Part of a small language model's weights: 15 layers, MLP 1024 SwiGLU.
Each number is 50 + 10 x the weight over its row's rms, rounded and kept within 0 to 99. Layers, rows and columns count from 0. The size before them is the row's rms in percent of the matrix's.

# gate: layer 6 MLP gate, 1024x384, rms 0.11, rows 142-176, columns 192-255
# up: layer 6 MLP up, 1024x384, rms 0.114, rows 142-176, columns 192-255
# down: layer 6 MLP down (transposed), 1024x384, rms 0.0847, rows 142-176, columns 192-255
gate142 104:49 46 37 33 39 50 49 53 46 43 49 59 67 65 55 52 46 31 23 53 53 45 54 39 41 40 48 39 41 45 49 68 44 38 43 64 36 48 46 60 57 46 56 58 47 40 62 49 54 58 45 58 63 59 55 50 54 51 69 45 69 47 51 42
up142 109:52 59 64 43 43 42 50 50 52 47 49 46 58 35 51 45 41 74 57 62 55 64 34 50 57 38 47 52 47 32 62 55 62 64 40 32 38 48 49 56 54 57 46 52 62 52 62 42 44 39 48 42 45 49 44 42 60 56 38 60 49 40 57 69
down142 105:43 65 80 60 38 43 52 55 40 68 51 48 44 39 65 62 47 62 43 47 43 66 60 56 50 60 30 54 30 43 60 49 49 71 44 37 51 43 48 54 46 58 59 48 53 44 26 51 62 40 39 61 60 37 64 34 48 43 41 40 36 38 62 72
gate143 099:54 56 62 39 57 43 47 45 62 69 41 50 32 42 53 42 40 55 40 46 50 62 51 42 72 41 53 38 50 47 51 47 42 30 49 43 56 58 51 49 45 40 44 37 56 68 58 49 51 45 70 51 40 51 54 57 45 49 42 59 65 62 47 34
up143 098:46 76 53 59 55 47 53 49 55 29 42 63 41 48 47 46 44 59 47 55 55 52 41 46 33 56 53 59 56 43 72 45 60 50 43 44 44 48 61 49 59 45 16 31 40 63 59 36 42 39 45 61 32 60 47 19 41 60 58 50 60 52 47 64
down143 101:59 48 44 55 43 44 48 54 45 51 39 41 52 32 53 45 50 68 51 53 51 49 46 52 49 60 36 64 46 62 45 39 56 65 48 60 69 39 46 51 25 35 49 61 54 48 41 70 78 52 57 46 59 56 45 44 19 49 30 61 36 64 36 59
gate144 094:37 53 42 79 50 86 58 54 54 67 54 40 54 42 33 50 33 50 49 42 62 41 53 37 36 50 58 36 58 48 39 58 61 46 41 63 41 61 50 52 52 34 53 55 47 42 35 57 63 70 56 60 49 48 68 60 56 47 58 60 44 42 69 48
up144 095:41 46 55 47 27 34 59 59 61 51 39 61 47 52 43 50 51 56 45 66 47 54 43 38 34 51 59 66 37 45 65 39 55 48 50 34 48 59 35 77 53 62 52 59 50 64 47 46 47 44 50 59 53 60 52 63 66 36 45 55 69 53 60 62
down144 100:51 57 39 47 45 72 64 55 53 64 57 55 62 54 39 48 53 48 67 51 45 52 38 43 43 51 32 48 50 58 44 62 44 51 62 50 43 59 64 31 39 54 51 44 73 42 22 29 43 61 51 48 45 61 54 41 59 44 49 64 50 46 43 42
gate145 098:70 54 44 57 60 47 42 61 40 58 38 57 61 40 58 59 65 59 38 60 46 66 52 31 63 55 65 45 60 56 49 38 43 43 69 49 62 54 59 39 40 47 34 44 54 73 40 29 53 42 40 58 61 66 58 41 39 66 59 36 71 46 64 56
up145 097:55 45 53 49 61 53 62 64 36 41 55 39 46 56 36 37 50 48 47 48 53 59 49 60 41 53 52 44 57 61 58 53 54 25 43 25 53 39 54 69 44 58 25 57 42 61 59 55 51 61 61 53 29 51 50 48 47 66 32 43 50 37 44 44
down145 093:44 40 66 47 66 46 49 53 34 49 55 44 43 37 54 44 59 54 47 60 43 60 39 63 51 59 42 58 26 54 64 62 50 55 63 55 41 48 61 54 47 49 38 49 59 47 52 53 40 56 43 37 59 65 60 35 40 57 47 67 49 46 57 53
gate146 092:57 45 56 58 72 51 60 58 64 68 44 62 45 45 29 53 68 46 32 40 50 59 54 65 60 38 38 53 50 56 52 51 48 67 56 46 46 47 71 48 29 54 73 36 65 51 51 53 65 52 40 67 45 41 48 52 50 42 58 55 61 38 48 55
up146 094:47 52 47 52 56 45 38 56 43 41 30 53 48 58 59 50 74 73 56 41 55 44 41 54 54 51 41 41 54 46 52 58 44 48 52 36 76 58 59 51 52 38 44 53 59 42 48 40 63 51 43 46 64 70 47 40 36 42 56 59 50 66 46 47
down146 103:60 55 54 36 49 38 29 56 32 50 56 58 49 58 53 60 57 49 61 44 47 58 26 60 61 45 45 40 68 44 34 40 67 48 53 46 73 55 47 53 62 47 69 44 57 46 53 46 64 73 46 47 74 49 46 47 45 57 42 46 55 52 46 47
gate147 099:41 57 57 40 41 40 57 31 63 47 54 42 44 45 43 50 54 56 38 32 29 60 53 39 44 45 25 52 46 35 50 43 60 52 62 59 45 32 52 57 38 54 57 59 42 49 60 70 57 66 53 47 31 32 53 50 40 50 55 57 55 48 43 51
up147 101:34 49 51 52 59 46 42 58 60 34 45 39 37 56 37 43 24 31 47 60 35 44 57 43 41 29 35 49 50 72 52 55 33 45 59 69 46 46 45 62 52 51 57 59 60 50 45 38 51 46 42 43 61 52 56 60 60 47 55 58 64 15 31 50
down147 110:56 39 54 69 54 40 61 64 50 46 52 55 36 40 46 27 39 40 42 39 27 57 58 36 42 42 52 41 36 54 56 50 49 58 39 58 58 43 44 50 16 45 55 40 59 53 61 77 43 43 70 58 46 31 65 53 61 64 48 57 49 49 36 55
gate148 100:44 46 23 59 42 28 55 43 65 59 53 48 40 56 42 31 54 52 50 40 54 70 55 40 47 50 41 54 44 37 39 42 52 41 36 35 69 48 45 54 58 45 51 54 62 38 53 49 49 59 41 56 64 46 53 57 30 53 66 35 49 50 57 60
up148 097:52 31 45 45 46 44 54 52 54 59 40 46 50 48 34 52 45 50 50 47 60 47 59 55 52 69 50 35 60 34 41 42 46 49 41 35 61 49 57 26 55 68 60 74 57 66 76 64 58 57 34 31 43 49 56 57 50 34 40 58 54 50 65 63
down148 098:64 49 56 48 43 53 50 54 44 52 47 37 35 57 43 64 58 39 35 43 58 78 57 54 68 61 44 61 57 61 48 60 48 58 45 43 48 39 45 39 57 62 54 50 44 44 60 53 48 44 42 41 62 43 55 46 31 54 58 52 49 50 58 64
gate149 102:38 45 40 50 48 44 36 40 47 47 57 36 40 58 50 62 43 43 49 37 45 53 58 31 53 41 47 58 52 50 54 41 38 62 51 61 51 54 56 33 66 55 55 49 38 56 48 56 61 49 55 47 60 56 41 50 53 62 37 64 45 40 47 51
up149 102:54 58 50 41 58 40 52 53 51 30 56 41 68 44 68 68 49 45 36 42 49 34 37 46 48 34 34 40 56 54 41 67 33 54 54 46 35 42 55 47 68 50 39 52 51 71 51 37 59 46 54 55 74 61 54 33 48 50 46 57 55 54 28 68
down149 096:37 58 42 53 52 52 57 52 51 79 57 61 76 46 25 53 46 60 61 48 56 41 49 61 41 79 43 43 70 50 48 52 43 63 51 56 48 49 54 52 46 58 57 35 37 74 49 35 53 53 46 62 61 39 74 54 40 54 57 40 48 52 48 23
gate150 101:36 60 55 50 71 39 45 58 35 48 51 59 51 51 45 49 34 45 54 42 55 55 46 41 65 48 45 55 41 48 64 54 51 60 54 46 54 42 41 48 43 62 62 55 53 42 48 43 54 47 50 56 65 45 53 22 48 50 42 32 36 65 45 62
up150 105:50 52 46 44 71 55 50 59 45 64 35 52 52 49 44 59 54 44 60 54 52 64 44 45 61 66 53 45 60 44 36 59 63 40 52 38 36 59 58 59 58 47 55 39 44 58 57 78 45 48 45 49 72 58 49 55 59 50 55 34 60 65 58 62
down150 097:26 41 38 43 33 48 52 31 61 53 49 43 60 52 43 62 53 35 59 37 53 52 50 39 58 70 59 39 62 52 40 48 58 37 35 53 54 49 50 52 59 37 53 46 37 48 44 46 59 45 41 44 59 56 44 50 71 46 36 47 43 54 70 46
gate151 098:45 58 38 51 43 34 55 52 56 52 40 47 35 64 70 67 70 47 58 38 57 47 61 41 48 42 45 53 44 43 58 46 34 55 39 52 56 53 36 51 65 40 49 52 47 47 44 37 51 40 41 53 37 42 63 45 59 52 67 69 49 50 55 54
up151 097:54 70 66 68 45 34 63 46 68 41 62 58 37 42 37 45 51 46 46 56 68 56 58 61 54 57 48 24 35 52 61 38 56 38 49 55 44 66 31 64 49 49 54 52 39 66 52 38 53 44 56 71 35 43 60 54 44 64 64 47 47 55 30 54
down151 100:51 42 57 42 51 48 44 41 47 63 51 66 59 36 46 50 55 49 60 39 62 60 50 68 50 38 33 33 44 50 58 38 49 42 48 40 69 56 50 50 51 47 46 54 55 46 56 64 62 46 53 63 56 61 54 46 50 66 52 45 50 50 47 36
gate152 096:47 55 51 48 32 64 61 46 61 32 52 35 49 52 63 58 54 42 19 53 47 52 29 53 38 39 43 50 54 65 44 55 50 42 65 44 31 56 48 46 51 36 52 63 51 63 58 69 56 71 54 36 41 46 43 62 51 50 52 52 56 34 42 35
up152 098:68 44 41 64 41 50 45 35 52 50 61 37 41 55 47 52 49 17 69 51 48 52 41 48 45 49 56 32 47 54 34 43 48 34 54 65 53 56 50 56 65 51 65 39 53 51 64 44 58 51 58 51 51 45 48 30 55 52 60 48 50 51 28 58
down152 098:61 53 53 48 62 38 64 60 41 33 54 47 44 34 44 63 48 30 38 64 47 57 55 40 54 49 50 45 51 58 58 61 52 53 34 52 45 64 29 50 47 54 73 46 48 54 48 46 54 54 44 52 23 47 55 63 46 49 28 25 32 55 58 46
gate153 103:66 53 57 50 62 28 40 55 48 56 40 72 59 49 54 50 57 55 48 56 59 74 52 33 43 44 72 52 51 42 55 24 46 50 51 36 61 61 46 34 48 35 53 45 27 41 56 50 45 49 60 59 38 36 40 51 40 47 62 44 55 45 56 62
up153 098:55 66 47 47 46 56 39 38 39 34 55 48 60 57 53 49 45 57 58 68 47 56 45 74 50 69 51 47 50 62 61 43 52 54 57 59 46 65 64 41 46 63 33 47 49 57 66 48 48 53 58 52 38 48 62 54 44 29 75 48 56 38 59 44
down153 096:54 53 57 63 41 73 45 67 38 54 56 46 42 25 35 49 34 51 56 51 60 55 48 77 45 53 55 69 56 61 49 63 38 64 57 63 38 62 59 44 38 40 49 46 56 49 54 51 49 53 46 48 56 27 54 58 40 50 48 35 68 74 60 61
gate154 096:57 43 49 58 42 31 34 44 51 53 57 37 48 46 48 56 46 46 49 54 32 32 44 63 55 50 47 47 72 47 63 40 50 56 51 51 42 65 47 35 42 62 56 61 74 33 58 53 53 50 41 47 50 47 40 35 43 38 53 48 62 38 54 58
up154 099:46 51 44 61 48 30 59 61 37 52 35 47 69 55 49 48 63 40 72 39 69 40 43 54 35 52 51 39 53 40 47 55 53 51 39 56 36 63 31 54 36 48 44 53 43 43 31 52 45 53 50 47 77 47 56 42 48 51 54 29 48 46 46 50
down154 102:54 56 51 44 58 44 65 57 48 51 58 63 59 72 57 53 48 40 36 62 54 47 70 66 44 40 62 73 39 50 55 66 48 58 55 46 43 39 49 62 39 33 51 53 49 64 34 40 64 48 37 44 55 77 53 38 51 55 51 38 38 38 51 53
gate155 094:52 53 56 47 49 57 52 52 45 48 49 52 67 40 32 34 57 47 37 65 31 35 49 43 46 50 43 47 51 52 51 53 64 46 48 61 65 43 52 55 57 50 37 57 53 42 52 63 48 49 44 50 31 41 65 59 79 28 45 54 36 62 49 56
up155 096:58 50 45 44 54 54 41 50 37 34 45 52 51 43 52 52 45 48 61 53 60 60 57 55 34 43 40 65 60 59 49 53 29 47 49 36 42 55 38 39 47 56 53 66 59 56 37 48 40 43 61 65 45 49 43 58 67 48 50 50 48 51 46 58
down155 100:47 46 45 61 32 51 51 36 46 43 27 46 55 33 50 46 64 51 52 57 68 47 36 57 27 48 57 65 53 61 47 50 44 50 45 61 39 50 56 40 66 34 63 67 38 75 34 58 38 66 41 61 50 41 63 66 42 49 52 39 48 24 39 61
gate156 092:57 49 62 62 41 53 50 60 49 49 66 51 42 59 56 61 48 47 52 46 54 42 49 28 52 60 48 48 46 48 57 52 54 57 49 63 49 47 32 52 43 50 44 64 44 60 48 51 46 64 46 41 50 24 52 50 73 41 47 45 38 57 80 38
up156 096:56 68 63 41 50 55 42 31 45 52 47 56 53 49 54 56 36 40 41 52 59 53 51 46 41 49 47 44 42 47 46 69 58 55 43 43 54 54 54 46 48 56 44 25 58 61 51 55 22 61 26 39 44 57 56 70 53 41 49 44 41 67 44 57
down156 094:45 47 31 42 64 59 56 43 35 27 58 30 51 55 52 42 66 48 52 48 49 42 61 30 49 80 54 40 44 45 52 51 49 59 58 49 36 65 55 47 54 53 53 46 47 70 57 55 51 26 42 48 67 52 46 53 51 67 57 48 55 57 56 59
gate157 103:58 64 55 59 47 47 65 55 58 60 45 36 56 45 58 54 63 46 37 43 46 44 60 51 50 48 57 39 47 42 48 34 47 48 51 51 56 46 32 51 43 20 53 63 39 53 60 50 58 41 64 57 51 57 39 58 44 61 57 60 68 39 48 47
up157 099:36 60 49 63 64 43 50 42 47 38 54 43 59 47 65 41 43 59 29 58 47 49 59 50 62 48 27 57 51 65 44 74 30 48 61 45 55 42 45 46 44 44 54 41 29 60 42 67 55 56 49 64 38 49 58 54 61 57 61 53 54 40 50 34
down157 092:44 48 41 56 50 51 49 41 54 83 55 60 46 59 51 47 64 30 43 52 51 64 51 56 48 61 45 60 88 44 59 34 75 46 37 39 67 54 48 62 56 34 52 55 52 62 65 33 72 28 67 33 51 54 44 63 54 52 58 62 43 55 57 53
gate158 102:45 40 49 48 69 52 66 59 47 72 34 64 66 52 58 65 67 44 52 69 53 45 46 50 45 59 65 56 55 57 43 32 66 62 40 56 46 43 37 40 56 61 43 56 56 54 68 60 52 65 64 45 53 40 61 54 69 57 51 35 46 54 44 52
up158 099:40 50 58 48 57 57 59 47 44 49 53 48 45 52 49 56 58 40 64 38 51 69 55 44 59 54 48 40 59 59 54 28 47 46 51 48 47 56 46 46 41 58 36 63 44 56 62 57 47 66 59 35 46 43 72 63 65 36 56 33 48 52 58 53
down158 109:54 56 43 39 61 45 48 49 61 42 72 49 45 68 57 51 63 53 59 48 55 68 45 56 50 46 58 44 67 42 42 49 53 37 52 41 46 52 51 59 45 51 58 32 32 67 59 57 38 48 52 48 46 44 60 60 74 30 64 50 59 38 39 55
gate159 099:39 64 61 47 37 44 51 37 72 52 61 54 57 58 42 31 45 43 48 42 44 56 52 69 35 55 66 33 35 56 35 35 38 36 40 52 49 65 54 51 52 61 42 58 66 46 39 60 58 59 40 59 33 60 41 52 50 57 62 60 45 45 44 25
up159 096:49 47 55 49 47 42 58 64 43 54 66 52 53 53 51 52 33 63 46 77 50 60 54 64 59 35 38 50 35 63 42 50 55 45 65 30 78 48 55 57 29 33 61 73 56 39 35 51 61 46 60 54 62 70 62 56 59 48 62 56 48 61 46 59
down159 105:63 53 49 38 60 76 50 57 42 46 42 61 62 58 64 46 46 47 31 53 51 52 42 59 67 36 44 38 69 37 42 33 53 41 49 38 47 61 61 38 44 49 40 50 49 54 73 66 52 38 41 54 38 57 47 61 57 41 62 31 44 52 67 45
gate160 099:55 58 44 28 47 61 41 41 61 36 60 45 53 47 37 25 48 46 50 39 44 69 49 67 30 39 48 54 67 61 43 44 56 44 35 42 54 65 39 44 64 66 41 36 33 45 33 44 50 48 35 57 29 55 50 68 54 34 66 64 66 44 56 40
up160 097:55 35 50 58 50 66 44 48 31 64 38 59 70 61 47 53 53 43 32 39 42 45 36 42 38 58 45 47 33 35 69 42 46 45 49 48 53 62 45 61 49 42 57 61 54 59 43 43 47 35 54 43 57 59 32 61 37 66 65 63 58 48 40 48
down160 102:51 58 60 66 60 45 48 51 39 55 41 42 37 48 54 60 58 52 43 52 46 44 43 50 62 57 53 40 40 46 42 62 52 45 44 61 48 67 58 60 67 41 36 44 60 39 45 53 56 20 67 72 62 70 38 37 50 35 64 46 52 42 55 61
gate161 105:50 57 52 51 61 55 46 68 50 57 48 54 60 47 51 68 72 49 49 53 57 40 62 60 39 58 40 45 46 60 62 64 43 48 47 36 49 53 53 36 57 56 59 48 31 42 46 57 68 39 56 65 61 48 34 47 56 52 46 43 53 41 45 47
up161 100:52 43 32 40 39 57 67 52 27 46 51 47 48 49 62 54 37 53 46 46 50 50 48 54 38 51 65 48 40 43 44 47 64 41 41 44 49 55 52 43 52 56 32 40 43 66 42 53 37 59 40 56 42 44 44 57 52 47 55 45 50 67 75 57
down161 101:63 41 46 62 46 47 62 35 64 46 50 48 22 46 53 48 22 37 65 52 52 52 45 49 59 50 62 55 47 56 41 48 52 39 48 43 58 57 46 54 37 63 60 45 48 65 45 64 49 51 53 78 48 52 51 61 33 59 45 57 61 66 55 51
gate162 103:50 59 38 46 38 58 39 59 59 44 51 33 30 47 41 61 53 35 54 37 49 45 56 56 58 61 52 37 65 50 57 41 52 53 44 51 49 38 37 41 35 46 59 58 53 60 45 51 50 39 35 37 40 40 56 31 52 52 55 38 62 18 57 58
up162 100:53 63 38 43 37 34 40 44 67 47 47 65 42 40 63 47 39 45 42 46 50 49 55 35 72 58 56 68 36 61 57 39 32 38 50 46 64 57 47 63 47 51 50 68 47 46 57 54 55 39 44 57 70 44 53 41 47 48 41 43 63 52 57 50
down162 102:55 63 49 44 61 52 53 45 45 50 54 41 47 46 40 61 30 33 52 57 55 40 44 35 48 50 42 33 58 49 63 50 44 38 30 55 39 49 47 42 49 55 41 37 38 36 58 64 44 48 37 38 53 64 49 47 35 40 39 50 48 59 35 46
gate163 096:38 56 64 56 45 47 41 42 60 53 48 48 67 51 45 59 60 46 49 33 55 43 62 31 33 32 51 51 46 28 33 50 56 51 29 45 32 47 53 47 47 45 54 57 52 51 40 43 57 62 45 46 57 38 39 44 54 36 52 50 49 53 45 62
up163 097:55 53 48 64 58 46 68 58 39 31 71 54 42 47 46 53 35 50 57 44 47 47 50 46 44 52 51 47 62 58 54 38 35 39 56 41 43 35 62 35 56 56 39 38 55 52 48 52 62 54 30 43 66 65 61 57 39 46 33 53 52 36 54 65
down163 101:49 51 46 51 45 55 53 53 54 67 54 53 55 51 52 51 28 45 56 51 49 39 29 55 40 60 47 56 50 40 44 54 62 46 55 48 25 54 57 60 40 50 47 52 51 63 41 48 48 50 53 54 60 58 47 41 52 56 55 60 47 43 14 40
gate164 106:45 57 52 54 47 45 49 37 52 46 37 52 61 54 53 54 72 65 50 53 64 49 44 67 37 65 56 45 53 58 49 69 56 50 34 41 53 47 40 41 29 55 51 52 49 51 42 67 56 64 38 43 40 43 52 46 39 55 36 52 49 41 47 37
up164 101:52 47 70 58 52 58 72 24 41 61 57 58 55 61 51 41 30 28 35 70 59 50 55 49 40 42 53 39 49 53 46 43 61 70 58 37 42 50 55 69 42 55 49 35 56 29 37 40 48 39 54 59 53 53 51 46 37 48 52 42 49 66 54 68
down164 100:44 41 59 56 63 51 32 56 42 40 70 29 51 59 59 69 56 45 49 41 53 34 45 39 29 31 50 57 48 63 66 50 50 52 55 50 43 48 45 48 48 57 35 60 45 54 39 56 26 34 34 38 43 43 44 40 46 52 20 51 41 60 32 42
gate165 097:45 58 45 54 42 54 69 27 49 65 38 39 38 49 40 49 62 60 37 61 46 29 46 60 41 48 47 50 36 50 40 56 42 56 54 57 69 36 34 41 37 33 52 51 47 54 64 44 48 59 70 21 29 75 47 38 32 53 52 64 35 52 57 41
up165 101:46 75 45 45 49 56 33 56 54 71 38 52 61 45 50 43 43 54 46 49 64 39 48 44 42 59 60 65 51 57 53 39 30 62 54 47 51 71 58 56 62 49 45 42 41 66 53 48 49 64 40 44 49 59 27 61 46 48 58 44 49 63 58 60
down165 094:46 55 31 58 52 39 62 45 54 57 42 46 49 47 43 48 46 56 59 40 52 37 34 41 37 56 58 57 61 48 35 48 51 60 70 35 39 54 53 47 38 42 39 52 58 54 46 33 51 66 58 58 26 57 47 50 55 40 37 34 50 43 38 38
gate166 106:44 65 56 47 51 65 50 32 52 54 47 53 43 60 43 53 37 57 40 40 57 46 48 52 51 27 56 27 36 59 50 55 50 48 44 46 53 53 52 54 55 53 52 39 51 39 60 53 61 62 49 37 29 51 70 60 63 55 54 51 46 41 56 40
up166 107:60 52 28 64 75 55 42 52 40 47 50 28 62 48 56 57 56 42 55 47 40 64 53 41 40 52 57 54 50 55 49 51 63 42 52 46 55 46 49 60 52 38 54 42 40 56 58 57 40 63 45 51 46 60 57 47 46 58 51 44 53 41 39 54
down166 109:65 57 37 47 65 70 41 62 45 37 58 36 56 32 48 56 60 56 41 64 50 52 48 53 55 58 51 50 29 61 42 30 45 64 74 51 52 32 61 49 37 44 58 33 31 55 45 47 43 48 57 50 69 59 60 57 49 41 47 34 40 51 43 51
gate167 098:31 56 41 45 52 64 48 47 43 51 57 49 44 58 40 47 36 51 54 61 37 36 52 50 40 50 48 35 52 57 57 48 50 48 39 55 30 51 52 41 39 56 73 64 46 49 66 46 53 53 45 46 55 36 45 59 31 50 56 46 60 36 50 32
up167 096:63 40 57 32 68 29 45 51 50 70 51 53 52 52 50 56 29 44 56 63 48 47 45 37 55 47 51 58 47 71 80 63 64 55 60 57 52 55 40 50 63 55 49 40 56 44 63 48 53 50 41 40 53 39 44 55 50 54 58 54 63 34 47 52
down167 099:51 53 62 46 40 49 55 44 30 51 61 59 47 45 52 59 50 23 70 49 41 46 47 45 48 47 44 62 49 48 63 47 62 51 60 55 58 55 41 50 56 53 64 37 53 52 61 40 35 62 41 32 47 71 47 53 56 62 48 38 54 54 46 39
gate168 096:38 45 49 37 57 52 48 34 51 44 61 28 29 50 57 68 62 63 38 48 44 52 46 58 50 48 54 47 71 63 38 67 53 48 63 33 43 64 61 51 48 45 57 46 58 47 48 29 62 57 58 49 42 54 52 49 61 53 43 55 53 59 50 48
up168 107:38 43 28 44 66 57 56 32 43 24 51 45 52 42 46 59 48 66 59 65 50 46 46 50 53 51 58 64 53 42 62 70 42 53 53 65 57 31 51 43 35 57 50 63 48 52 59 43 44 40 58 69 61 35 48 26 46 53 45 57 45 62 36 47
down168 117:54 51 55 45 55 68 61 37 49 50 54 54 39 44 66 46 48 55 43 57 57 33 39 35 49 42 49 49 47 48 65 51 23 56 47 47 63 48 64 49 49 56 57 71 48 40 56 53 61 57 59 70 53 46 57 43 44 52 74 49 36 66 46 53
gate169 107:48 49 64 41 45 70 47 31 55 46 71 50 56 60 36 60 47 33 22 59 33 36 53 23 45 41 40 33 45 42 41 50 41 43 56 60 48 44 58 52 65 57 47 31 45 52 61 48 53 58 75 50 44 46 31 53 33 66 46 60 50 68 40 45
up169 099:52 45 42 41 42 64 36 62 49 52 51 33 66 50 39 67 71 55 49 51 32 46 48 42 61 56 53 65 50 46 64 43 26 33 58 66 33 67 65 41 44 51 54 52 44 53 40 44 50 62 65 41 51 52 41 64 46 43 46 59 49 44 62 59
down169 100:45 69 50 46 41 44 35 46 39 52 31 56 60 54 48 51 48 71 57 51 50 59 55 57 63 37 60 52 44 47 58 61 46 23 48 54 47 61 57 58 37 52 48 52 47 55 45 43 55 49 64 52 56 61 43 62 60 44 31 68 61 43 59 68
gate170 094:29 37 42 65 40 62 51 49 67 78 58 53 53 44 60 66 46 49 47 50 58 50 40 42 63 42 58 54 33 57 74 48 59 48 36 53 44 50 55 60 23 53 58 56 47 49 39 62 58 56 36 56 46 52 53 42 58 45 59 52 53 54 41 55
up170 098:47 62 33 47 54 64 51 55 52 64 53 47 49 39 27 50 54 32 54 52 47 49 53 69 47 47 28 46 36 48 42 39 51 53 48 59 58 34 62 33 38 51 36 56 50 51 52 56 62 50 58 58 60 52 45 43 37 56 44 55 57 44 56 45
down170 092:61 46 14 55 46 30 45 49 40 55 51 37 61 35 47 58 58 50 65 52 42 30 46 58 17 38 59 72 57 49 59 50 40 56 54 63 58 54 68 64 51 55 38 48 52 37 42 48 36 53 50 39 40 54 45 45 42 39 37 37 63 35 55 61
gate171 103:58 47 42 32 46 58 26 56 43 33 58 47 37 47 45 62 64 28 58 50 61 59 63 57 57 47 45 46 50 63 63 43 54 59 59 30 46 46 37 49 51 40 56 52 44 31 52 72 54 57 50 34 66 48 49 64 35 48 54 50 50 42 70 64
up171 099:56 34 37 47 46 53 58 41 49 38 36 49 45 45 47 51 36 67 21 41 42 61 43 52 44 37 54 62 40 36 51 54 27 48 68 58 68 49 56 55 47 64 43 37 63 33 56 53 52 53 65 37 49 43 49 59 31 39 28 48 52 53 62 57
down171 102:49 44 29 50 40 53 37 54 39 45 63 53 35 44 46 37 48 45 52 42 59 53 44 43 58 49 37 36 47 52 37 62 69 63 44 44 50 46 56 53 54 57 67 66 60 40 68 56 52 65 42 56 51 39 68 65 41 65 49 42 47 52 57 60
gate172 105:44 55 50 64 48 55 57 34 77 67 52 43 52 39 44 58 57 50 54 43 61 50 53 41 30 51 47 44 36 59 40 53 52 56 59 43 48 54 46 49 38 61 35 58 50 55 44 42 48 49 42 47 49 30 60 62 46 54 42 68 46 62 41 36
up172 106:55 86 58 42 59 70 51 44 43 57 58 45 40 48 52 25 58 48 66 40 53 48 67 51 59 43 47 30 38 53 28 67 45 51 59 44 56 45 51 54 64 48 54 70 54 45 52 64 68 64 36 48 40 51 47 67 52 55 46 68 68 53 55 57
down172 098:50 68 32 56 40 43 37 47 60 73 53 55 63 47 55 47 53 49 50 54 53 52 34 65 33 45 54 39 60 61 32 51 64 40 54 53 55 37 55 69 39 49 51 50 30 44 54 40 67 65 57 55 36 52 68 59 56 55 40 56 55 65 62 58
gate173 105:45 48 67 64 63 48 39 37 74 53 47 68 55 50 51 52 56 39 49 47 39 51 59 52 67 60 45 46 47 46 58 31 40 59 65 53 54 50 51 50 59 48 52 66 60 60 61 46 55 52 60 51 32 40 61 53 44 51 44 57 50 51 57 45
up173 106:60 48 50 51 37 56 56 58 45 53 71 41 42 73 50 43 49 57 43 53 43 41 46 50 38 66 55 53 61 45 57 50 47 48 45 50 45 49 56 51 61 37 64 41 39 45 46 65 35 49 40 58 62 57 37 46 38 47 54 52 53 58 54 41
down173 106:66 56 40 44 57 48 67 54 39 62 53 58 49 55 60 42 45 39 40 57 66 45 49 48 58 46 42 62 41 52 38 51 70 44 38 66 58 59 61 50 70 56 49 46 33 31 62 47 54 54 32 41 52 53 61 47 63 64 53 50 66 59 34 44
gate174 099:38 64 55 48 41 48 48 62 45 45 53 28 32 47 51 58 52 51 50 58 45 47 58 58 61 44 42 47 70 47 32 55 57 67 37 53 45 41 60 62 36 53 49 57 64 57 63 62 41 36 50 34 32 43 50 35 58 51 47 52 38 43 43 41
up174 100:61 51 60 61 45 39 47 38 31 40 55 64 75 41 58 58 47 59 46 41 59 42 45 44 51 59 55 48 59 45 41 41 55 48 49 49 46 61 32 38 60 46 59 40 52 59 52 60 40 54 55 56 45 46 35 50 42 48 57 60 67 48 53 51
down174 103:47 56 61 46 45 48 46 52 39 28 28 54 52 46 50 37 43 53 52 47 55 40 54 34 60 44 54 60 55 59 43 53 41 78 54 45 52 65 30 59 40 32 55 44 36 62 70 49 35 63 41 67 53 47 44 70 43 44 40 47 61 53 50 38
gate175 089:52 53 51 51 42 49 35 50 62 71 58 74 59 41 52 58 46 37 44 58 60 52 63 38 72 43 45 55 37 44 45 61 47 44 50 53 51 51 43 38 40 62 38 59 49 37 43 41 59 60 62 40 47 39 56 54 42 54 49 50 40 46 60 56
up175 090:53 55 40 59 49 62 37 50 62 46 46 59 52 48 45 66 49 55 60 39 55 48 47 44 47 42 67 59 82 39 59 40 68 51 63 50 40 66 58 31 38 66 45 62 47 49 43 52 58 49 56 39 62 40 48 49 43 68 52 66 45 46 36 37
down175 086:44 44 57 55 55 56 45 41 40 57 58 53 41 45 38 68 74 59 45 48 61 46 42 62 60 43 54 48 36 55 51 53 33 53 51 42 33 44 47 27 62 32 46 64 65 49 65 42 64 72 54 60 46 56 50 54 26 54 40 55 45 54 62 40
gate176 108:70 66 54 55 40 47 59 67 53 51 54 38 53 50 54 51 46 66 47 52 47 44 59 41 54 60 28 39 33 57 35 30 58 47 22 47 40 37 59 56 51 49 47 52 19 61 56 49 39 34 52 55 55 43 45 42 37 56 48 46 46 64 35 52
up176 112:63 48 47 66 43 51 55 41 56 50 53 51 45 47 44 41 37 75 49 54 46 51 48 38 44 40 43 51 38 58 46 57 59 48 39 49 56 45 53 51 58 40 51 52 45 52 51 61 32 64 62 34 52 43 46 27 42 43 34 55 64 46 43 68
down176 092:45 52 53 55 43 54 36 47 36 48 32 47 34 39 43 56 56 44 58 48 50 47 50 41 55 58 50 57 33 58 64 64 45 39 52 40 45 47 55 55 56 52 52 67 32 51 51 53 47 54 54 32 50 72 48 34 54 45 46 54 50 56 45 55